config.toml
num_hidden_layers = 16
hidden_size = 256
num_attention_heads = 2
num_key_value_heads = 2
head_dim = 128
intermediate_size = 512
vocab_size = 2048
hidden_act = "squared_relu"
norm = "layernorm"
norm_place = "pre"
norm_eps = 1e-06
positions = "learned"
qk_norm = false
attn_scale = 0.0884
bias = "none"
tie_word_embeddings = true
parallel_block = false
init = "normal"
init_std_qkv = 0.025
init_std_o = 0.00442
init_std_up = 0.025
init_std_down = 0.00442
optimizer = "muon_variant"
learning_rate = 0.0048
lr_mult_o = 0.809
beta1 = 0.95
lr_head = 0.00408
max_grad_norm = 2.0
warmup_steps = 200
schedule = "wsd"
decay_fraction = 0.806
decay_shape = "linear"
final_lr_fraction = 0.02
batch_tokens = [8192, 16384, 32768, 65536]
max_seq_len = 512
doc_mask = false
z_loss = 1e-05
train_tokens = 144600000
max_steps = 4792
dataset = "wikipedia_en"
Each number is 500 + 50 x the weight over its row's rms, rounded and kept within 0 to 999. Layers, rows and columns count from 0. Numbers have three digits each. The size before them is the row's rms in percent of the matrix's.

# down: layer 10 MLP down (transposed), 512x256, rms 0.0769, rows 294-318, columns 128-255
# up: layer 10 MLP up, 512x256, rms 0.114, rows 295-318, columns 128-255
down294 092:505581501402549461438483468501472505485470482461495502395602538453517503475454525492474441549552549438490449467527555573543525514488541541426487573521517614498545528527534604518489413515569507439429504576523439439505443549472493503560533514477410486377509548586512543504480490438386504524486524465506552565535505553474465475544554512532513576542472533368451508509525472451497425444458
up295 107:505488422499396614481548531489525560463481409421555547546477386471512602518515506477507528461465513471523503473490428551551455494581440525472484498526466545541495500425532499477443640512486490526548563502531507509433623437487487442525429496494572509493545513401536541403469521576439583458489529435603531376515522516508494535531490492548418542490575603500480518501456456485545438458477
down295 094:530517592411595458474580532494469445520430430377524498567502502425584531579453491523566479482565512555502553479521534476478386539480492494472515481483587528407488500513488495455458464541531486453550429561468507506537452538509507449517489467491477562465532476402533411479432502418458543439442535526429486509556447548487546535609480455583549575424536526593569483506570499488466530492574
up296 100:535541530521483578525561413534469643556567456531483386499467493638451569489525514500397478429550465552487517539527496469509461479527422520495487434406560513502476433583485500535444519553469510466471473427479437568504523548554400497528494570505527607532465481590469527470440471533588536545524480473435436471373490532501536406411484499451462606520461476424482548512403456473514536492453
down296 093:565538522562511375451466487447479426567508465565489533473595575492518493459498483527486463489518508517443508516489581563492559474430637503492499530491466476561510594511506510515482559562500523457561438553565506534431490509477512532522454453375414506568422545451544483472544404494544562550540558460435475464574421522454477560484498483543461589584535572450403494533504486494509487402509
up297 103:526490484366440488428507624517491464545465397462570461537510474489505464470513480565425484466504454488538512538516484461538469485511517532440529491540481484449520461625486476493544435478472505547464535497464546467603546553584525479518523526529657526391438481468496477496369438462407569437596510393498513511538505527481504483540464502535371489549468442467557492543507532577437472507427
down297 103:464493457593493568511409540563544465444458485498538542568602488526542462473497460342468437464351508459443444512513517471575505569554514432527489592417495470472433482580528482455564521511516411484478466456621486509457513480508521376580483461440542476453474425494564552560537566534588528510573489502501440504489580450498406516521546410554458422469488584590508522513500457412540513404456
up298 100:475483523529520548483514500489570416524554493511462472498531500558395458502568433533563600596504460411508515487448484519382481415522533475468442528439643534548476525390444453371465406567513469423529577414502492525563584536527457488520562609487458476501480510473577433497410393503526514499474487487519493493601425521461502478498498555480577391522562582459528535442462559527522528495530
down298 099:552524487495496518433480472551516461624483550539526460391435526500484445448521510526493421572559559460558558502439544586552543523535578493485510512453573511458507515511483465524503502499446471316489471591446419519565386455450526486416528459496524529546484492635475523521507443486531511590485487413472520426448481418465500446544460547430487519581487573550515485465559550506536505359423
up299 096:500461523457569452515501509499396456484476516480572440487550548530421504476460578447450445483445621458477579425491518476396422580465498466544583438545460458482512504517528467474508524431592494540498532542543502559515540475531469498575502483579485492493495579515401422510424525522501523536466507504380482451512529383438488524585483508475519462523601590510479450392474556575586608509529
down299 094:543554535427460445539473504589486581394520491465482337497504494434451478504434493591495510480478502520466450504487484558508605541475546471547466507539505517509588487601538534459502451493477505522518462522496501485484485526510478491536426443472485386531434558520494588469510586501492474609496511489422578540492430457420508535529511485499488499413438438493503503528431474381424454565496
up300 101:515518555522507428508534495431537464476480507513422440506543445377384532502625502481479485504454463578511540499465530492393539477461475518553544450475512522496547375523590514518486526470442487464381573471487540583404523508526509418507543478513502557448534484470514466530526568548578453476515467487532537506492565503383492579430546468521447466538594505469449491572439536481449546480502
down300 099:586484407513495582492483567511502391436548511518468443488462534454509484500505422535541467474422573534490547541465472478573511483440512455425395537490343547508472528505445474448465507470473444389572509509467484458473587576404579566541511481560539460526481523486481432539533482497461495544490559542484542530518360453465514507428544634522578493471444556416554437478541550575489463481528
up301 100:443472510495502522486573488487471499450593574506554471517567432528367488529575456507550472471493528454462463425512460473473453516529511542630483487462371483576514551507403486524437478581481521509509477532446568437471576478508498454523544549507578523461438451447506510508521450604461517470455491549473523508553507611580529545423464528419574471413526610514588463547449538548536470451475
down301 107:578509463461482512507468450409498528413591575471526508564531453423467543523461464519538469550467457477529462445513525473546526420544579483524377492562469535542578599618501550546491526507534592522504494528463455540408490435454548377469444458563499413594460507481554530453512534527456491415366510517549539504528421478527481555474498487519583515476397558556457521483491532557471610563504
up302 110:515561507518492595480483457488482527541566545521428592495584493502575511525524514498419484541541458445454397522498402526490455572537514482564459468437474531512460473535516477460540432576495489476502508549405414579479452475562490394537465418495420531484612510472498478470491389475480417466557542401527519478483633515517516542616463521472525503582625495512506513519422464488448538551485
down302 101:412546436472508596546442430456456445530557535559517518579546549605514361489485479418546440615476586457464525520515572586496475471514411462475447511514536539437496538537562517482558608437496501473390474515571470473536550459413557425434485464524444463544495520423531477531417528415511528535532506563434497542518502534402605436456499613579462519514448498452571510534452455562609561567599
up303 111:530520457515521538434506483499538486486523510517500567588415527559572574475485514646458521603506442444451534485492482450538466434445414519486579498559514558377477460509659479426524477515520517541446424463439497496473462524517478475486500479481483429431531496492593530429487460567489533492427474439504563541571451498465478483552567505472408494470439526436443449482481503581498572508600
down303 095:636499469536556573574475509542417502517488523534449459459494529588453586548557476491448484540497579401558576521491472475519458554518489483564536467530555492395584452485545584425524503477531430507492428523515476486482454499482470507445508483494582469470493514395523460529500452423523485454551502500527513490504459556453599431483524540480552483511515542506567463608487588482509526404519
up304 099:550436483493495518412547419535531507467570479465446494584406547509472406516533508491560544525410413516451574549460541454424521481456513470525488470497498487476459541507488457525469440574548532489522490480428447484478451500482493500450534408471630584468498538606575461495453476592484587557395498492446517489453539524479395526528435489534612530500426482523475461512530564587611437577510
down304 092:522554490534497442413521440456524491499472446507488435548390446529542561465544462510512537470468589536569438453531561493536522587552513513481471488552469450402502544476529499517477494473534552501388500464484504482517477450617478513566454401520521485477355468565537577378481610428404506391511518526520509494563409566533539518449427505532456517513447441470482506504493512531548549507542
up305 104:446439523416482507448526539573368560425478511463484462494522564585535491481467568522580497530544445484503468512484442515448498444548567497468466442614505572568576513468558520552501485562559423429508514520508461510584461423519473487450526479518450529356655482548522474500523524473434579462510438445499466589469642520441549577448556407430539501507493534505456540466460456468497505649532
down305 101:426460403456524450493524503471483498511502430514433497568457484516438508498397509469527459461515590566476465506497537538372523583491521416479566451523514580472444517475461559453554491419532626494526488520498428496484474460546478468456464503531540592518476456464540524518579510427501470483515515598539456580502391578533464405460481535440483443433536472546436484440511482525481527390513
up306 110:542496494496653465467517513533431607515504455468494492443479539440553550458424546507496568546471503465519465545481587424463463508452469651530492486468488467561539510537528505526444465525519491474511458549535467474572517449562414450608432539466557530482410489492492492455570547480422488471543478501485401426606517536531528490489405553544506544429447434413479496501500545490540427446558
down306 079:481520462539440487424503561473481431497543518450410499494486482519414533481544480436450488527536555488506548491476435431479480550522525505467429435471405485546470527621406438442475477517437535479475509544421426460483483475571543477541495501528634430478533569514470513465547526510582538539555525548423511522502497484476494504495499508541444479419479511499418474429467520515517537486509
up307 103:482490517502599544494488484393517558531533479480561515451585566465457655427476489490554476427526460455509452441427593541522410480522466539599475571414533497499507612559511403487559647516513632475473502465536524528540560466489501436526442350489482508476490525477411568453493493568515514591545488504376515470454517526504501455580503640557397454472533478464522514480568581485434512436401
down307 103:633488539496532471543422492608375386565448535510519523491482494532524415548472544603476434559456495499525518553475499522452458568624455541545499426461583565525589538424432484487567497428506517553562426397568456491585418445514524572514467459534525416644446444498529532534479507468520548560374572496492455561566506407505505514503436527502448483503585530522492414457494509478471497490523
up308 109:444520512505516489522534500433543483491540466516481512434445464434516460492585479480505532462505504503577501488432479523497511533447475586561444503521515481465420570467509545462446512510483410480570448403536420477503537446512462544529521473565567503481477620357517505514498544554522488476535528419544564445540558607516521507488527519500467427600569527450429609495527487531459496597539
down308 097:475504422551545587603444551472467486476505549528447477519532555580441561441498481497515462385410429483470433444526429482541517468471501480432464602459502577396554406432523609525426495521512485408555572506423553497455484492431497504474533469463484517476525577575483480436557503573505451582477444513543428402506476436511525424493550415568503489551510506523506434509432500513578420487511
up309 092:438507434473554411444506514514463525478519549467531418445528429553537548530452544429490412551591528545484478479539503594489511581495463472445437467537485509512475550564500472646446525502552565551480511612492590452524523479488494512510509513483427479520429518498500449526448444437528550499524540401551517516454594465608534561542607502506404485490453519524556552463385505481521431446541
down309 093:476412594469481457527482444507487531539515524497518458574538492463532488566540598508523473532515471504540670463458570519534468478526560522505525442421484520403447499570468445550515572514427559548563460555460449487459449424573531592503491528484524457541521463470518461611525369507571511417505548440583552541489465534480426476563465446448507414577517587514504506454540393512531474538526
up310 101:469524494532470528443436571426437534448537506384593488446488466614532523501522609415454605497445454498492522507515466515498564488502528566458457473460539525512464524546523465429506507513456446437497552498459497505442492484585493501550520448488587517530413497476503421491541468511500480534544482500537609473505521483536532463528467417500503521632582427578570452451442562501536527510441
down310 092:535516458470404529484465542499437447490466490522517573530518513498467450535490511536420527496558415597481522419422496580448559541506585395443515537442398505542461517431521537508517533554489441522525582444469521551506486595506489521503518519571468418515563464435455528595476508528530370462554496422502460538563455434438524486551520556468525561529465470411524514502470415600538515544552
up311 091:553493520486464523478401502436478522529504516508408437516509524616511495444547515469441599656493586566417504387490491544444450609470395530462572403524512361449574462517490494504553575495569406633494493473625493537510478486519495521451479527542523538502533442505531577523539470568561506537558527549479545525464510481588445350463471449478525508515502415412460512484491557458509544521509
down311 097:464482501559464625527388482533559552543516511538571408493505513509505457536398506479467414494550558466544537671558469458429492578490612474505519415441571450481506480517478644476453442406515487470499583539522429467490493548496500498564449533464533486468473577510446506526511547446532415511460469460540477575518470440445481507525485525581565487527522548536415569422500446628501433516543
up312 100:443575407489477491547526530529496516541401549515525501509537532521484445552479483496516557554478543478571516501476501496460441453497443512469521438492554489520545573564463455438474473486519456514539437503577529506501446644484563404518443480497537458462471476541531489544498493357485530475427517511448502536546478482603498528480511492522477547433499526418486525519600495449492509480575
down312 099:468581467486575577620492512486448482499565565461434521547507498590501476491582501446451476512426507456482484590446475519488484549501511456527532495569452452569496560396425482588495568476413566514469481503431521547503518494534426572454546504410474561551482477496392460451600435450588456529549578438419480520540659493532473425394507473495472480459552498610536440570584520432560486528469
up313 100:528509528458543459481515477377484523463532537390503472526516455502586537537572522494478476481492498586470524401666432461389504507473433591484532408504565547537457537510548487435480425457525456542568478487463523434485441489521489451512444474575514495545516568525515507436583500428484477471408427546475506541442460465526511551560511479575531468464484571474408483604487512523529380558442
down313 100:459440529590504404460482430519539440480456453534473526453509550472472417530446536456520499560525499481443439461479535473516552558528455504456481398528442413490509477539571551549581501616495472522542537515543438363540532424431535505466471418434495521521542436521553488470517405464451473447535414488473466523555477423383451513339552443471507576586503494517502500485577568614523605514513
up314 093:452496466485465476472501574506526588491511431572475447350575540509473435468469463556447522580519452490447454521484516483533472522487432430513587469495493458548522499609461427501578576495507509420460463495455486530577515579555570435538498512480541470522435424488538462529519519416471502534507468474562568480517469488469420522422404503448448496489531479476530410545553567532554490587470
down314 104:499553452460484500465474495522466435546478339485541516467505458465473396522416511497448480398559447517413517540462431494492486504406464495479503514460523534544544463403433523496532563461487487547487511542460479503455534491567593533478507493536565606453501606575418457564467490489538482532514481533531516459448548492533486573494539494434442508507528480491622512489501440539482492533517
up315 102:570427549531522460462453563503517500522599452465482550529587433557461590508544500554510429580569469451495478484549498564464477489543535494486419479451505536498517517509420495487469418543523526465495475508532534474584571569457519452522437446465537489508453564468626550477459505515441535519423553488455544497508421531489543431502512555500569586528501546391515436558401578488526494471495
down315 101:539433469405572495494479459515459567477508531446520435476640576466528457469528484484461408474582463417505578459450574525529611438461458432487466549542454474464469394566462490508534544498558521603456511500517390541524519461530521437479444417455455431510456565537564520433643524437536526458549504483496593478603499502564561420548527497453569526517459539537521561588460516548490501525511
up316 102:539480456451468512494482579486503482488553497576520522412523480380544547528531549542419474575583412512470517590411485495506559474484572489583470511520495474422462458516594485477448557519547431530566527550556504455512476377444470479482447470513459601543450504507590535475521542458508530571439563500484547462474427522548489438414402554487494597542522558512472485382463449559440496529538
down316 098:432544441502514570439531463556534586442489439607570522501542557501475443537589484443503549478490486597529487520518473461412485467572592448538502519541505552501547554441481466438560534620566482511546464428492493405497528429480503556385502430530457562469448480469456544429528408508441437470522570522551487504477489461484639541577447520538574522498549427466532566491525475503510496500498
up317 093:497496499538503527444519483470479538498529557542436484440559466495563457488501495582467644536464442472537561612449457479497518517536513573555567436577586506456492492580513508568466476631526571574571496492616514516561499555458486457489440509529475531516469536470462451410526422529493613501479362373556490570563533598474436491465412607531478495453494537563496484497491549423406468484395
down317 098:492373410490433608567512577495461458480526600496575542584516480513518530463519447485487414473457496502569542495491499472503498489520449496604475472480587404500475472412506587491480377555481523522467554581535482597513510473530547440495468557468467451539518577505502490501561562529513514441572467484560470508451474472500487458541474520497460606506651510586427499443484553508496461482551
up318 096:428423464474508644525447518552459463385458469470466454519499523391556547577566477424490487531493503426445459481441471498522547475444388430436411497505560407519543564541511459570502514544450513483542612573459518617483477528413496614509447449551502498423474419454473546497463512464585495561562513503465502549491553630509515424459527474493423412528497520517569505494491566468443472498465
down318 102:417548490542467526574485457481503499427492475477537556498533502401656518421539656476497497495474454403541461445499422498527514458478575418499508445527475454455459488526450479539496504447506567465550503448458535562512433410403450504510544495476552584441502501559465544533492558483438506462543512492450452459416588516439479540499480562601460510497534470491604437475514533535443412568486